{
  "num_hidden_layers": 16,
  "hidden_act": "geglu",
  "positions": "rope",
  "rope_theta": 100000.0,
  "attn_scale": 0.125,
  "init_std_up": 0.0146,
  "init_std_down": 0.00216,
  "lr_mult_up": 0.835,
  "beta1": 0.95,
  "lr_head": 0.0183,
  "warmup_steps": 241,
  "batch_tokens": [32768, 65536, 98304],
  "train_tokens": 485400000,
  "max_steps": 7657
}
Each number is 128 + 24 x the weight over its row's rms, rounded and kept within 0 to 255. Layers, rows and columns count from 0. Numbers have three digits each. The size before them is the row's rms in percent of the matrix's.

# layer 13 attention output (transposed), 448x448, rms 0.0172, rows 33-63, columns 224-447
095:126109136123167143114123117123061095140131102141154164106139090122119142104119071123091136140131121128122077121117106099033081109112121128137147101152125153142094146132092126185122141085100123114090091109152133152156147148116153138107091135145138088133145183113097105127126126095130119146111154084153120116118109082105130142098150135156076146134122097130097114133109158127130131167125138096178135160136160178107102120125167109146105153115110103162130174081099140167088136074126115134114162112106156129108169131135145110125119150130159092101120157183124121087129112102144114105137160145125158135127132145150112114095140114100141103151141104083152149105169117129159098091106
103:164127106141097163133112118152095144123123120075130146138148149175195116134141141134148146103165087135140146117113134136073135128079159113164114158099176129139118140145073115136126194146114157133111156147102133141110127108118130138125105111123163157153116183150175113127143122150143129125128120152139124111166154124173105128090127087152108126109114154096104099129186147125171162122131126110151114165103113120064148142135126109127118149098134134097097104152142171097112140068151153138119134122145179117114172128058113116176144142115147134136141108142128141151117123119143128085082113120138147118129142131173138141131151117144153161081124165131151105124140084122107126133099
106:157138138141120105140118078124110157157177139124106144154140111159119107118125143140139140125116120109126100100125144113090149106145176150141119156113093065147139130110128147135133140090148145116167109118139167129162154158152148140115116126134115120090100136093128134145099118116115137110132113117097125172113072143105165088114129145156139147115126126100121122155078108143096101129151133119103133124134123162144146145132151114166125108166164114155130133166074122121124135125157134092140127192082107121115133098137151126105119077139119165107130148123138162136165189074088137141124150119110126108158176113088141120089157157120128114123142111148130104138130181145130144101133
075:115131104157109115127136144093169131174123162142151153134103158117153100103157133103141131111100135108107116149122141157000124141151137115147122151145132119139120117123128179147130086169146132130129127136135161069106135132120112159112157116129129126132130117127121135150110095103121129138150149157091106106113141145122135172125147119095139110101114101179095177132132125129144095162093143121142124086166115135158176165104123148185114079119116131162140141169140149120137082121135088123166096082101145093137081150145143131128089112144154104142126152086117119130119084151140151168110134116140142113135099161134119099122121146132090111122124108100136123090147105142138128123118
109:096168113142176143129165115090072099165141126142144131136147131129109151080149109099154132112135135169101124178166100143114129087126113161146094118116117116107136135111072100132113137148113133134100135128099158183142090167135080158135126114142173132131124118166151096191158131127138122117106169143142117096145140113146153114135109132116078123118101107142123160153135113142157118139113133139125117111121101185137133086102173089132133144130092094148166115138139159155138115102116100174106127119120129140112092141121146138103109128133160123149135132100136090130170162119145112135158140137124153089138117134153105127114149091118134135147116087116152151129151115146147129086169
108:099107086135124128138122155152168124143153125147135134106131121133145100123134123130104187125154123123139142151130112134162077103120138121145126146146093152155161089110169123144123116133144153128093139117125129160106192129106127126104172110123145163146102143110138109112123106124070138113140111152086151102118132134112130165177118124106142155156120132197116146137104130145151097136116123123144150147113162124147115178124120115097100172106127101145130110134102148176113166156121083133135143159092119149141123189147124182127073123090126110107094091136111113107101097131167161127178137164115147124108170129123118078123076091094103132134135118087091202110150096117066127136138
102:131088090140097176099139121136120134162131110112105153130106109156183109132092118113129148134139115140105131131122128137101072133082115189129107161087154147074100136174088121133178136127073139146123149201142136136116151128122125143091077118112138115121154143125149094117129140169085123122120125148145109131147130097160123135134136133121129110100091129108054126079157124142128139156109123139158101170106146147109123147113144085147138123170149110146118165160122087116131141060152134136095121124155165143116152159113119151097123158150148127126100123150112127120132176076131163102090123154068145106090134124155128137146131151160156140109084122108159157132182125103121129109098
101:109161149142134109166159131149109102117118100163182138113107107143131126124104119133086135104147095116133104161136106088115122114135109110086182093203118147169142145093128149192105102129162088140068125104113094153144154123116151084088141135089173108142155133143158091123150123095151121140119127130109113156119111153108117173140125135137112198145148143146139133127155158117139158118129138147122139131145120099105106159117097119137095146086143130148134116110129141158139177130137140144148167127135105119159123140149110134116126127097145110140134114145184117097147109116171128108132106149156106163141150057137136159148121076138115086146144087145129100142111119143116120157108
096:140184084134131165070084139125093176134098174125129142117135115139153127144132114089124166141173087133121101127116150118232107127103122109118134133117129143140107131164116088123131125134134169126137140126094097135137110136110116122168151100141170109128139201165121141117151121128124115127109146111132117126136141102152058102114100136087119175127103143132090128134150114112099148142124115139146108158127128196163113101109181149126125094117144162157105150120146167116101110101135090145127156109138109119106122106129165088144170115123120132099098136135147088143101127165155107120115103127113150103141127154125128152139135079134117115147139106170118126100132116101141119080127
105:123152138123145099104182127077140121123144116118123141150145146157104144120085100131164098112123148134098147108161102154068141159102116158108121118085123106122114141108119160122163118118099103143130113113142103135116132183132097118128069134109135113146101143125134137136146171144140124138113137082154123137110140157137162116143168120143133092132137123068185113121158123129080130145137134133125151130121110119092094114110107144131103159151123135169163162122142094122137134165124149133137137099152133120105144103161139106129175076123186135161102188065150147102109142096122141143122124148157160134106075143094149128147189115095126127118143120138164114158123144143157160144129
109:149126120106102110116125147121146112128131123128113159103131145115107103118112103151122092091141109117146082137140128153061139141090142094149096140153135177137120150154109146195121170179133109142126152164129113058144126153125077128093125112131125131188071119124082139135106129123142128144149121113140114138134126118116137153114147118154147128133114163105104161098149152103159140137137094140148140104133138077144122128105085130142081139152139124114127153120155150113144091100120114127177147127161124078122154138140175098085151102155096117128096169109147160119155073129182135137092131092124129150146062104125151076111157154159118121160130117126146151131129111144129103171122
110:126137149086129131110152143135102121117135114153137138082164158136109154124160145118134099141116144098149156113115110151083115117085115144117130151133117130139133149101152131138093112169129093102113116098131150149137137138160147144134125178122098143148138099120137152093101129109139118140154166117172105189123133109118136100144110143131107150123141112125164157138100102136136134107143122124092153119073146159135145082159146158100129163094133090114165117123150169132157154165154151106166156162131151181142122097109092118160094108108110123099189087129087132096142103091126165086154141142108115143119148159159108104099123121070138116148143136090089099124105123117124101106137
120:124133113068136144163123117125096137116136108112132117146119126119101166150138115134137152119106125159130097126095155111123123108098109081148115110131118119096093127122106133127117141102101170131096136120104120122158096086160131067139130101144118140115120143140103119124145118129141120121124171127099120097101147101121088134130139115178165143160116141159116135125166127147126136109125117099173131146149088184128134074149176102130130126098111155111129164111105124159131138105085115139127087124132127144126127129118132130129137145085117121061130139173130135134080147148142072105131128133165118105147159087105128192153125086118106134127118113151170130151139125075112123086153
109:114136126094101143147104131106142117162140136133120135145164106136148100133139141123110108132128122108106138127085191118126108094109130096102135116168096148094087140127141136138146114179123158110168123143120143103168156106181096125098137153155127090085164138133132102132137132138100134126112163128112081141128186138128119174109135140146140157112157101180082129123112108168144136125105098149183129147173116152129139142131153090105149094148137115169100110137149140102127151091120106107135148154143103119152125118104171086082127138131127133066091109140137128134138161134138103138110151148121129128139134117164151162124099073128152075151109112158119145102086143105128116101121
111:154182119104121097111093123105162120175074170167149090167119107086119156105151077139112125134076130112110135160127083130095100150162163105080092100152168107132131097108089112078128102138084104119148092089154122126114095104140174143160126164099087119090128123130109153145138136149160136144132093099136104179091135120125112118092170149129140098124173112130144117151116122121076120146118154118137117148139146079136148148149081116105148096165113105148104159126109140096139137117112134144114115125119145149104102122148167078148153109148143162159127160128137159118160103132138139170123139118148147112133064176115136122149110150149112120094102133140114084122117196096106170162136
090:121141088084095112127097135105168144122119149134111093124108138153170159130139141144128136148174079108186111113102121143105102156133097109101137167102156166132156102150158112107127116125099149152153163133100111121076109098139129140161146116148095147137112159124115134135140108172138117125114119125129137120088153110125120164127098124118146108125155153133152127124141134133133117127128139088142122133158152173173168127160157167174122110131133098129172127140144120101133159081143132084132098120112176135086120105115103110138184089086165161147080134141114176171117112155132165098100117123153120159117131111104165128112122097093123150118067106128121143144144106087152107095145
109:169177116123100135136090149110117137118112152116118125125136146121162132156121084122109133111101054110096113123118128094111142155136135116165110115142166147161118153121130187136113113088141112153113115109109137122134101089108127098130142090093101115105178125127090133086134132120158144139162111116127117133108162159142101122129152168106148130161138151151106138127151141112117095157146125136124124159140103073081123150120062135172108142140135141148101146138126114105122100125116160139131145113125133111168154140138135162128127115153131122118082112124205172125125132122136098159107157154152115196091129114122125136104149111179135108161129156162112120138169143109086133196120
099:097138071122114118116139120106103139119137166154151175110132126127128113095125126171138116137116142096137135170068152158066106106098152066109123139122127102111115104112136176120135112122127172141137125146130135096127107202134138119117116135144116106112138127124104158160136111125102134118132133112089095109124113144092124177117136143118122111106140102153094166143123140178156140112109099097169132122184121141118099152097138116148094102154104099123124141120129176116134099088114083115093115141140128112139113131140175123106128131100118104139107129104112103141134119141107117125090129094136105129136109150101144102150140118091125157086092081173104136158113142132136132113172
093:126140123094160122130116108159095114167106136171156131114154116085039159125134119101130188146137122111089099129139166126169139132141103136137118121133084111126158117126145147132109115091126115136166135088125099149104158150130112126098150122145147129127145143151132145154135091107102114118139140150122135116107161117110170092145134109120117149169117111144151150117101115147129115152171106099083142155144143128141119111142109179110070137167138123135175169114083141135076134133141110140138115170119120167134095120160143112088148089102106142119112148132110140128125122144145088147135152096073130151145111100113123143129143125100087121175127118090125140125131112138134135154142
103:143153144114147092127150127128158091145095098137158121114081102098093126125130106145136162130089167118137115167129084135163121150140100101124122088174135142183136115115135156104077093161149108190106124117138074163145130115131135127122178117147114138141114125154111134135140106092177121145134157140155122124126114150122137128127114124086076113136107089107163144130143129152078138191172134152109132114161146163174125126129140150175096100130150120125141151125120139135140126173124112118110104075102120148104081129156115072118102145136148132150122153136135103122134116151192135149113170111109116123128138114107095096162118160135114115143106127105119146122133169121141133112168
097:144100119140117148135153131121102176104107151146141186132079102145179110145148139108090141134160081166173146130129125091072152151140090124166125139125194123149142117133131130120158100127108118141101121142111073128087105151114153136130119107090155114140135150142156113098143121138121117127125123106102156103127147161140118192152129145114119100154082113102119110128164167067117156130114159145115118100116150098132087176169092146125097119086123163102113121114164128120137115088156155125113120106128140106115151114131090145168160107115162120145156126124120094177104083145091179088099103113152108127110127153110124131147130136165143141105114130164131140150142116137138106165114
107:099184170164166109126142102126083090125090160173107145123122139116136160143098176136132125116084128113088118096146105132119131112144149177109122079145127120105158141097095142088131157120141117090080089126111119158115093092142130085141071095140117135067157149133151124133117118103174130130089154108119139136123158114159131117146168086149115113124106158136128121117111116130120138126141143142129128164132093136086118089138114149118169108103115099145149114138125160155156148115112142076128112120132120132133126080109157114149082154131159153157142095143156131124152152122134106118147151163101151128148161115115104187141114077092160109121156114126121085151124141154139133149135
098:102150154163175122149139109136127083120177137153127130120105139108058144112115153124107115126114110141149109160138119082161140109144123109125102108182125123136122156098157185147131128082125076183139133132161129155179129130105115130073127131115138106132142116137106110112125139118131118122151140113160092145102122181095151168126164153135128162092117134126137144136128140106143116172130123117109120087139133044087110122105054121155141121139108118115138140089157141107129105138116147141109148112125115088133156131155127126112097068147132100135133145126183108105173158126172111143144156126131136121146122121126111105096122114148105093183111086115129117110141154141123146207114
097:094108117108104112157142127142106125092164117103097144115141136136164118117115152097135133139172117098124121114115141133171095114104118152148090144118118134076120124117138171151134145094111092137103132186109167161127165157116124128083126125107136130123155095098096128138135123150085124104162125176100102108112125117121152146137167101157127111111104091134118093111145124172161121113132140101122128138151125072042144177116066143141095159128123100109139107140144133151111152141152140095107133173119155115153157130103130178118135100123146139124104115123133136142111146096097165125105140154110107138095143109122155104097132106105124165141064106148128160120147095090108106195133
102:149152106109115073104066134146123156131097162154115149144152126126099149130150155085125126164118120099127134093101185120149140142161167132165135152151127110107154110096137178104119168134131109140122110120092150112099185062148136118125129131130109129101144136103117121115121098139132114142146116130134086129123120135148146089099146117120096143161117149118137071131097109124137127106156125110115132153130123055062164142154056185133111136125132108102116154148106153124110152162172163106154093109126147134143152116104149110162131127160094161132137096111118125159132142100122125116114135125105181116160152133136141136071129140094140151129116128138085086116159120127082146201093
107:187148150104094139093107152089158105159115086091091107135152131142133142144140132151145130114086154120090111138100152144104120137126149148125161151105138170123088127151134106107150117126120117086137143119163155108112159102140117154121127100133140127104125158095102150131112127111129125133140143137163133149141161115162125056124128096157141120151145104143130125098112094138103119176147118112129118145105105107127142132162120111146135099168149118141163145135069123126117110172121129144131106072105102150117152153099135097159101162179144153098125153130099160109104142116146095163108180126121143126118119151173127127074135170139163142135141168109131119096161103086114136137127
107:138093107130104154118129132096163097121164146086120092134124105130125144118134107124076105148149121138158129180086175120132136146178108072131133173131134110164110134140139117146106148120107145119143163100142127082117145104097157109132133147104137099190128095129108149136130140159097136129168101145134117116122133135096096131141109144089133099134158102173146125081108161099178119094118139108177132105134133094169143142127126103131147135122119172105105166107135111104117128075108152142131119137094130124157145176102097130086119119130137082116164128146110130138149130141132078142113103110171129153122069129170149118126118155160069108152121121121119091080149089104112143131119
108:140141145126131122120142131142100163142113154150120094150112165131103114122145142102147143122137109152114115119137111141144153164135109123146116170112141096143146116112132110098132168157116155166136129133113156159148136121139087106158110125085152124191070118148149132116142105180109117114086121167123123152117138107129106102125093122136143117133105128110153116124180096122094133155131099150120126097102107161152140083135148170153096128125138127087114158142139103111165160098149132123148109093152084127125166105111156085170134089100094166133105159084125150167115152141138149171116117102109136155155125114118164108154125116126106126145129121107146115075134106149109148104148
095:118128123159162128116097109156074107123148112124105124133135120126091162146142120120109119189162155094160137113116123156193152097173157178136126130131108105113148120107114143101109175125095146122126054084122121145152129106164097105115137164116106128094134134132091153159122152106141120139125140159140136115112121147130121088117128112134098130144124125128176089130084109136156109082143116154131155135109166112114116102125119159125136164112125106115107147099115145128094110140164149120115129115100109115153185116111128078129120133161102122116172120127124078142135157104145107104137183132142161118158159128117118090101103114086150121169134093104085125109137131158085090143166
107:135117143171158141143174137129136122175125144179138137131110118108123109106108139123118143125121128175114105113158104110169134150161095163123126106162128155118136129153123108131142090140123127097131137162169099096111127067113123150099097135137143086111142109114157076109133137115117126124066119148120162122122101115141123161125087158111124137129140117117106081106128129119087137133126135159137125124122160178152106106128170103118165088165139128132105149104118091114116128104107126110147132126147114148096113148167145101111103156149114142142112142158097110120119138136135145141162108136090141130129149105144119169153125157134139095116169122114181164124127142133191119080104
102:143107122174122161133131167113147082145163102113100115162128141122173163124102111135117123125137149128161115159134073127151088125153156151101138154110116153135144115156135151115114120085130101118150066148183119116106143117101131158131110166062130130142114101123134109062117162140119137132150113116154146116113093128139132121103118157135116147082169097100123123158105119059125091124113129114155107120112180069146134150098096102130185117118112145131167131098149121135135099156091146105095125136080134136121104132137124149157090070134164083144142132144115145083124118112121130146189130177152143102101124173101111094141119128174142100129151121079138141105140149126134131162123
# layer 13 attention value, 448x448, rms 0.0173, rows 34-63, columns 224-447
109:145139102159134135155127119118148132107071099109138119141130148137142156149138101123099127115143089136191134123090128135136103128145118152131091099134104089142100146177122146133110156138119135140107123153116152154129136129159134120153115126146129128151115149157127131143126156151117133137136104114102207127137097149163143131124108152131139103196088117101135077087143142183123150127126118160142119196119127152091152109099096105114114108106116109089114114088157112100119117130133097135121207184110128126088137070131100142135131112139103161155128116143131145131100140141122129103091127048131140150185141125127165192164136137117167154099131123105137139134135108156113159112153
107:100091077139103120124116127124112127100098199146120173098140102108121131122121113102160114088135113107177124139127135096126070118134115137140126147135115148109103104084128109095127082098121126087142140175130129130138134107137147127117116146087134126134133137129144120167152098158111114140127110176116126116132119182105162094095122141118125123123149144143131154116121119077099118099120142118092153109101130146159151120141114129169142082145158129098082143142130130118092059134145109172121069117137136123109114116121148098107104120151088134140125146088132123108127101105089125161144140143145095118154108093133124120156135165156102138094144111113156098108077121129123155163155
096:118143106107145128167133099114112128138149160153076101118140056131126127121085150094115123135125080137120132153075142124099128156172165111125124159122151122149133096126135131130106124147123072165172136142073116091102142114157143114109144152142134133128129108135146113077088124114162143145123127096123143136173101088105119155083133188112146100112094095128121144120130102149083107177121114119114123113115121141116126147124143161111145136147114129133142162125123118127114130128108125088128136140110177103158151154121137158128126132125098148131126152157158149117132116111112151127132156081159123112121104072168131095125108140058129110126113116186104101138149106130131110092176
104:134147130135151088125124092137178108123128120122151139128145120100118074132143139132128138167121103178097147129136129128134147160161171176069105134138165141117131156141107142128154126102099100119118107135130127161111116139107138142111178139156147122118140089134101083161114153093093153134103130132131182134150125097102118137127164165105101120134093139139098125117119105166136082171169141144118117127140101095117142136169141072137127169181123138130126136165113142148114118129106143099131140134102154123106157126143107141128149135123059157102111164169118118118167166153115100069122110146143119104134099105108116126113162110102132109142138123173099150098181100094165166156110
109:150125099131115122110116131167105139175139116155123111090119085124155145100104156134140134095162118159127126133141127165126062137111130149104163090127089109176141098142137147130138112140154132134152096115132144115130142132155123174151117128168130129100115105107112153108131176123127136121139141134094132130113116122144116158071129098093133152115126151136107146093133103134116131147116114111124118137113134150137113162126200111071136111141122116139107134132111144145136164134113084113140163099103111132138107153120116130149147117121127116118092118128119081133123147162158123136179147103130179138104121125147129065122088055161188121126142109122134107104149094092094080106117
105:137148095156064167173097120132132121149096074139119104104083141159117150189133107122099121115143142132105126130157114137127119164150137177146090087127108153131110104147121139143139151089142094101100095152148135157149139156147121119162165098097104150131172151130155102169143120123107118083127123114095184115099114096131132103121126123125115110177076151116097101139141111149191145156114135165108120176118131100116165138141138089128177119179119082113082125136129132153158104146155095166139171137157112149111090132134102138143120169144098146131105052128104146122092144148117157103116128153096126168153167125125111132128162123122141141135122135093109119137108079154142116111129
098:118116149128105120135148128127137141125157158137122143188148091114143132098110117133169146119148130124149136158162139092142138132138155129130179141108117140099151136109139130177150129095131149189125114115100136141095151129129128130127081126158160137121147152121109087167116161097128085118134117105131118140109102114187116193130149110118125167134124086140149117120119093132111123110127157152137101086167133126112131184129059097120108143128116119130127164092133099133137139124112147106136186122118198093101110130176132112121150115124154108129127143186111144130139125149154154113156090050123183192124136112154149113101063071111081118108121115146160145103167128135163134088105
098:131155126077133162142106111118109153091089113096177157156094156108141123127075143112104125119157132145157067129119112107144136110118109122096145127152121109135103155155114117154132125099121154146109133177122142146083099139041145090115131114152171110148163172162096173114101119135131109166130138154104181134147127138103122120098163112127139104118178121138132158196135149142140142112127140116135131151168123091169098115155116123097108155116138130151086111115120140104125131060112144124113140132123156081122118108110102130114145106191143149131130101131149111116136118108160117158127106145129111137145135130097100154153163119146087110123106120131128140107171142148127143134108
108:092108121110103101149136161095133134137111163087149125111155142110094070108140107125100118126122149148153163090149130097137152126143138151124093124131144131134128121107152117110086124128118110197147110163163117091144148120155108094078146101117084114140149140113148099168153142141109134094104108119122115153138101101128141130145108154099164092167123141162110111106182116168161122123140160138139174071090119091134109130140092128112108146099120137130160126169139114147113116129117118137059109151146152160141164122164103136156105120150070118144126160117152108124103125138117143129124121164173116140142130157165116103147144160108140134116120159171110122114090121172148102185145
103:116154103102089112132159142093110145136124162133109112127104138128099155073118118100116103151102068117111111136120112106127119147059100110161064107128122114162121152135133115109096199151136102163133128142082124089128150110174165150091153133147097124156058117126117140141145124114112092121164114106104153124109093091101152117140110143151143107156102115139115111117140112160106138146118121141121093125121167144111141153142118133090091134148150113135140164145122126121098132129112120141099171127122189127110110118164113133108196087180114159143086170153120156134142107126103148161126152092137134128130131120153157145180126132108091134140133094136142146168135109132121091115146
116:109097139161074132054101147160158109118137145133109146096169143087142090134129150135120137135094184094139115156117138168127071120099144104121154160138137144117125135104188129113098111167155165109093120077130115122130112131129141156150109153143124166135133103089099119129183133142138160124099113113186138113093118095127096161102092119125135132123113146160106150103165111139118132137135078138090131117102145150118163105127134120151128127106139145104142136139154147152152154117143106129129099146139109145139110124128158133172134125115112094126133100153138140151137113104130120096134164128117129132120108144135151064081089156081141105096106130132160125097125140129143102135135
117:152150119092109153150160111112126116178151124130120131120094196189151083138148127148089117152143134122178109118116144106131125106134153094116148125119145111126103153154145114139151117093070147112113135132138132126074144112103136131112115113134132147078097162142101103143116167139141090144151100108139133158175127132146137159132164129162112197065170134187168107145125103111144125120159159111138116183133115154114092115131105105148154127116113170157118143141137130114163133130137118092122092148138163100123149130153116100123122115142138085124100172125101117107128130171143111102116145102134083101116132174063103163116141123171091103154122124095149158122164128147121128091094
103:103128110093161167148126150127141137135125109174193131136139136140160095141145154141160146103105114115100067167068149093123133171121173119177167133160114101112067126114159121120123118118141105095111118141080096124119139115108087132116093133111079118095117163166138094140093081104161097163117125098105156131146130095124122142118093128130071156135131080119126113159131117123123131148107096142142153114120156164149160128153162117161105107100114122138085162105118108135126143146137106117146154084114138103109106139089145114118144164142130107085092080148112168091144113167149109106131147196135130105157142090136138160177128093175109118133115111092145119122170121130138140112123
103:135155144131152107124107124113108138075144122107137118183180125142096122147112130108127107148074105135125141113109113099128103122103097114166120110141137104109118117107093103147143130129174173195128139149195099116182094147124161132142157163081133086133144125158160187133103092134116119153118168132128095166124098136118131100148121129103118119111108125122123111114141135147147135127156137121154142117131108110161095125113144113158138143101101116090140170070153113087141100136107131110125122109172152134131141129123150121100103125111134117158123158188099109102148139157124112127132130133099108114137099065180117094160079151125111113143133117183134115150096108144114111083101
090:138165150153134123132084183069112115151107125120140075097132096090120158126103114137088105123105125122167076135133110131129130108132109103118110124107112118111131105094156146119111104116156098195113152122121113127177097131123153142159140136149105121158136162176116197147124135161151144144129161109095107134129122135102137125147046141103161149117111134129144144154105155126172112080121145129110153124103122148157126116128153112076138124101134102141149115089146115146124128131118153103117110162146075154142122145115174136117103129167163134172142063090138135104096122093131094102128154203102134104130158152139136115112081131100119166164119131143141096124162074157130115115122
101:144159094112089155169133154117134156140150143140070106135160162107122176114123122108158115149114112131128168149138158107120107122099161115140090131105170151123124148148145147145133101141110159210163136189119175126131111114168094105111153116101168120078147155148135160153115088154133101149124115119118096129135136161128143147127100142146135137139154126164110093130149098146117136089114095120112149160105127086130090157135085149124143111117130160140147145128136140089167112173121152142167140109105186104125086105141168153100107095203149123157110165109100145140116119173128148131131173088114129154127142154147124149125102121120126095134116158156110113156102132148115121075136
101:125111101130157145145099112079134134149148119161124139140151140148100137117132096114171109137119091144167116144072148147121106131170154096120157108108118120127101113113138107118130146088145073156165127139088130099137131102131146123126148139116055089130112153128148146115102151094133104122134147062111191120132124118104108113146182148122149113109113117096111159165130131151092117121122148146138116089138115168157108115121148133120125106128124091128105159081102092125092105150119066106103152174166145113111135161132121158100145117144141142139092136161094137133117157173163112168121151141180121069142110092119133124157115116103148135163111117161133157110132152128147177143150
093:126105133135121135102115098136113133109184180145121130131129133110084135097125125118144111131125142093134106108165151108152114139143154137107122172133101124068104142121119112143141070138155145139160127102168129126123133148097113105089087121143151137130151077138118146113119132145092125098124114170120115150128109115075186123114102071137113130067147132171101163120104142106108109136158107131105155146154102134162086130144132113091118143162177111145119146150116158158080142091134157115101106125151156139133127213150146145102114125178129106135156151112157122119141109115117119121136122182126086101114124091101124074104139166107098143134132184146158087081144106163109146150030
097:139152149115076082140129105134100111124165178090125123146100079099115107124123112114112113140124156120095112129166116101130135132152128103091153139137093121102138110113107126150139129151128147158116140108142130168102100159095183130119148134133143107126147080116104141152123109115117112148124125156154091153091133131143153184120117128112115123079113112125108112111137103133095107139182114143150098103181129076136117159108121133081129153144134163171141100152148119133115157092149151081136070109131111132118123171141139090107113131120179127123154144145157141127177148111102123118103150115104135069066106139162119080127131164108054148135139156225138126118119140091111107121085
101:135138140131143176130105124122134143108098091153104128146113112138144156157091121102117098129138140189150111143159115144126161132154107123138096143095141115134153093173130139143125147114123113154125102089100145130145153108146146104144152139087122121143172145145125153133135166143128138096117123135094143132142150161175128141166090156117129098139100129103118104128133144148148140079091135159110130115146141118122090114112131127090153112121124135096127107092144105147137120121131161107122196161106132115150113088124148162152139125107167174141142085107157115136067105120136167141110118140127138156097149102160110121130064138111155136163122142140074116138074103157128127094150
107:103105162118139120075155132102101143114156143152091175148120153122174089162145154131176157121102163090145146122162110112132125121143158164152163139136179145087154129126105125118153134135129136088131133168142127149115090165105125072120101101116141155116161144118172138112121107117136146135119129125133116141164139163158126157156153100137116152112165178119139112102121091107119114088186141120155142161117163139134131117171090140192130141096142139123122135094132166133150124117113142095082099097105171105121133129121154095144121142135113102112125163145101140122148164157161145111101148122115139119113116137097120119085124137107101113088140131140168167133155141117135234189102
101:083148102083129116131156128147131132112161172154134145169134125111074129095130119117143131139119071166126125150124117081128127154125171107151129126105150141124116137133172114137172147108103135144123102146120117148108122151148127172110172140129151108129149140142148135147138118111093134107136114147155146124106115180134149155154143092115133157084148151130105144065126130098129141111102123113142089114147148105132122139104125086115148158169166135126180179160114141112092117141123150114142129062123154109140089130140136112121147095153112103127110180128101186125119110145152160145133137125103139135145127149153127139147202129150138124128129115166134162120107139128138088137145
091:125072108131106139130132151124120113184110100143136156080124104133118132123126129136124127087131123119204098136130112133125077137145165150161092116121109142095117115133139122133118089103169111132096121114128107144128137143136085154147152104126120104097160124162152156147113147149097125123128127126124142101116125122143120107098099133108147174132089138142128113159162148109141126093123121177111118161073134199119164136115106149123120091141160131134135132088141153143131137198170063143113114183148059163099103173125152129138122101133110132133125093129100112135062120159145134073100165129121132142141161172112166104098127128099146138119109128096129110119136116185149109148115
095:124087131142143135103110113144102148066124142132121172091167128121137175104113166114156134114108122084127120117096148136130068122127134143152155142205117106104102152142143118075150124135169142116110143147153115155132160119116131092142084128112161137151188126159107158071117105202154168110151133125125142111114121161123136098120108092122152153103139146175160113092124128137124152085121067165115145154140135209143146109133085113146126123116155131111121111097149157108148113144120122137125106110150103134132118130131133151134115100164113134141147142138138085138138125105122143134122149105099147134149125150106163155164086140130148168135120115113127120128125162125114179141111
111:119183108148102117119165124126118103139146139119085078092117088109139134124158158108083134175110099108069107105103146132125119130117129141098148109175090123112120136105109124140115090166098170088145140132161111130148136113177143130073103120145163124117108126114074106136113057163155179101110122101162093166113113105145107116149100135153122110150093083185125087098131089166099106146116069119141144144104119114105131164122144132137145101140127123142131097184134121137119153129123113157129142117124169159140132137126119137127086128118157142128138152139112129081169189126122131135118150103139088108108144102136146132096106151148129153137134121083149090131125146130120104093092
104:156145147164123120207119129095151098114140095132119072154128127140137189119100127125112141169135116155094143131095176146134157151123097078141118128138113112154107144132129140134158140128113047142136124103154102122174130111162121142155096125112153115171094153133127161088130115151120114121138166096146126131128148166120121094138116097125120161166128149188159144118128149132150159184090108114123113129150121130123115122078163112095141118149095140151153177143167086140168107154107161147188164086124125137162119134139144135089127118120147118142157107111108136123135146124157077130159107107134117143168149105140164136109119082156137131127140114122113133151117143137103108035142
102:189115141121101105145156126137144098122122146098155079139110109158128118122087116115113143142130164135164094116155134135134143110105103131121114144153108128121135108138147116121121123150112128134145121156127178150111119132102142073153079120102175143144131091105138153106145138179111149144082120190127082147119100093121130128076110090088129088091150114179148107139171120130139143100121123164136135129133130144156129111110116130096093149124126108143141113125136130134120131075140126132142116131100129131136119083119113091138122121108142166122150133112183136139139115104093105092121126115146089111146117164145156131146165144132054156142122132150147146138123142091125172138073
099:122070148137158120108150090187120096129145127135148136138094146102136072100113106157127119156122153131112121106124113161141099130108134136145177136153108135072118144128123130113214148139158132078113104120137127183147127137110111113119106117100148157122174149114091176093121136151130137113148124133129093126125132168092105139138114058112131119106153158154173146043149107117142124135121127154168126169178160110142150128109140121156116122115155138121098094143146137117134132141151108161149107086127116155149093122156094119122140123162134122123149130096135080136114126130123128131106145121128112116135134126095141133135148135132103165136146089141081151126171131115092143157106
100:128170162110128140152164142132141158083122106172144134138076097132133137173135132158133147123141129155096130126184123104123185136152098170122125113148116144151142139114135130128109162129100108077099121119137127137141126161115161132147119156121137130114129101098133088132138101109137131150111169164139082142130103083127168120120166074155097150105146104142119140150106098110168145129135170148136120124153143076123138151147121131155148155136091108106097131152109109189146106096107158123119156087113087114092141113104124079126118166098160140101123110079143103118120098101117132129167076165097148182116114123122108117115144123186129149094122127111130115103099119095147089164134
105:074152104141084123113159181166127133077130120117110127154120068115149115123150160141121138159148106160128175114114116139128136148125093125094128118080150136160144119137127156117158127138144167152140116160136106099151140169165173174121149164121129145131150110125138154100158108117119139114103132132132100128136172185126117146155135148119113140126124160109136124119124119078145123152124150116149111161096127065131136135135134138118160136146110115100125107151113132122137144134074125138113142124115151132150096143159122126141125114125093126139114110098086102132122128139100149160165123128157146142138116116166132107143179097140144117092127129165076138143145099125125032114176
# layer 13 attention query, 448x448, rms 0.0218, rows 64, columns 224-447
081:136111119092123150149084167143134117085128130110139106119113145097123077120100135145122125175113121109105113111114120118119138125131093139135157157150099125148162149080111180068124134140120171110209142144149156146138111149098148125118166161132100144141116127160138145128164168089131112143148158109105126152153110130147110102078127139097118134137167143123128148101175091116097091128103130138171167096150149139116124115111135124108109140120144144112155088136131152110111169144174150113119120164117146184161136142117142118129155129144151125116133141126172125120150102146128107143087120146096175104132139150141099154151133093145150136101148098178142159124070143131101181154110
# layer 13 attention key, 448x448, rms 0.0205, rows 64, columns 224-447
087:129090115111143088170155105129129115090153109131156138118128121105113102133112152142102121109160106087133120140116159095131138148130082155161157099109157143085122107149108125126113151108125104130140149175164173104124096153148153147115128130138175112131129104154155087119123128118103167143166118151132147130088126156116133121123090113111117138130109159134152155111076157125105114123154141145168136146161108098144123149098144172136096148070136127101132121145155141150121160133146074140147120134133163127138117163122112118101146095139128127150130091124124140109142125127125158117143102094097159108123103114140107148085161146148077142120139138080131182097100166138151120150114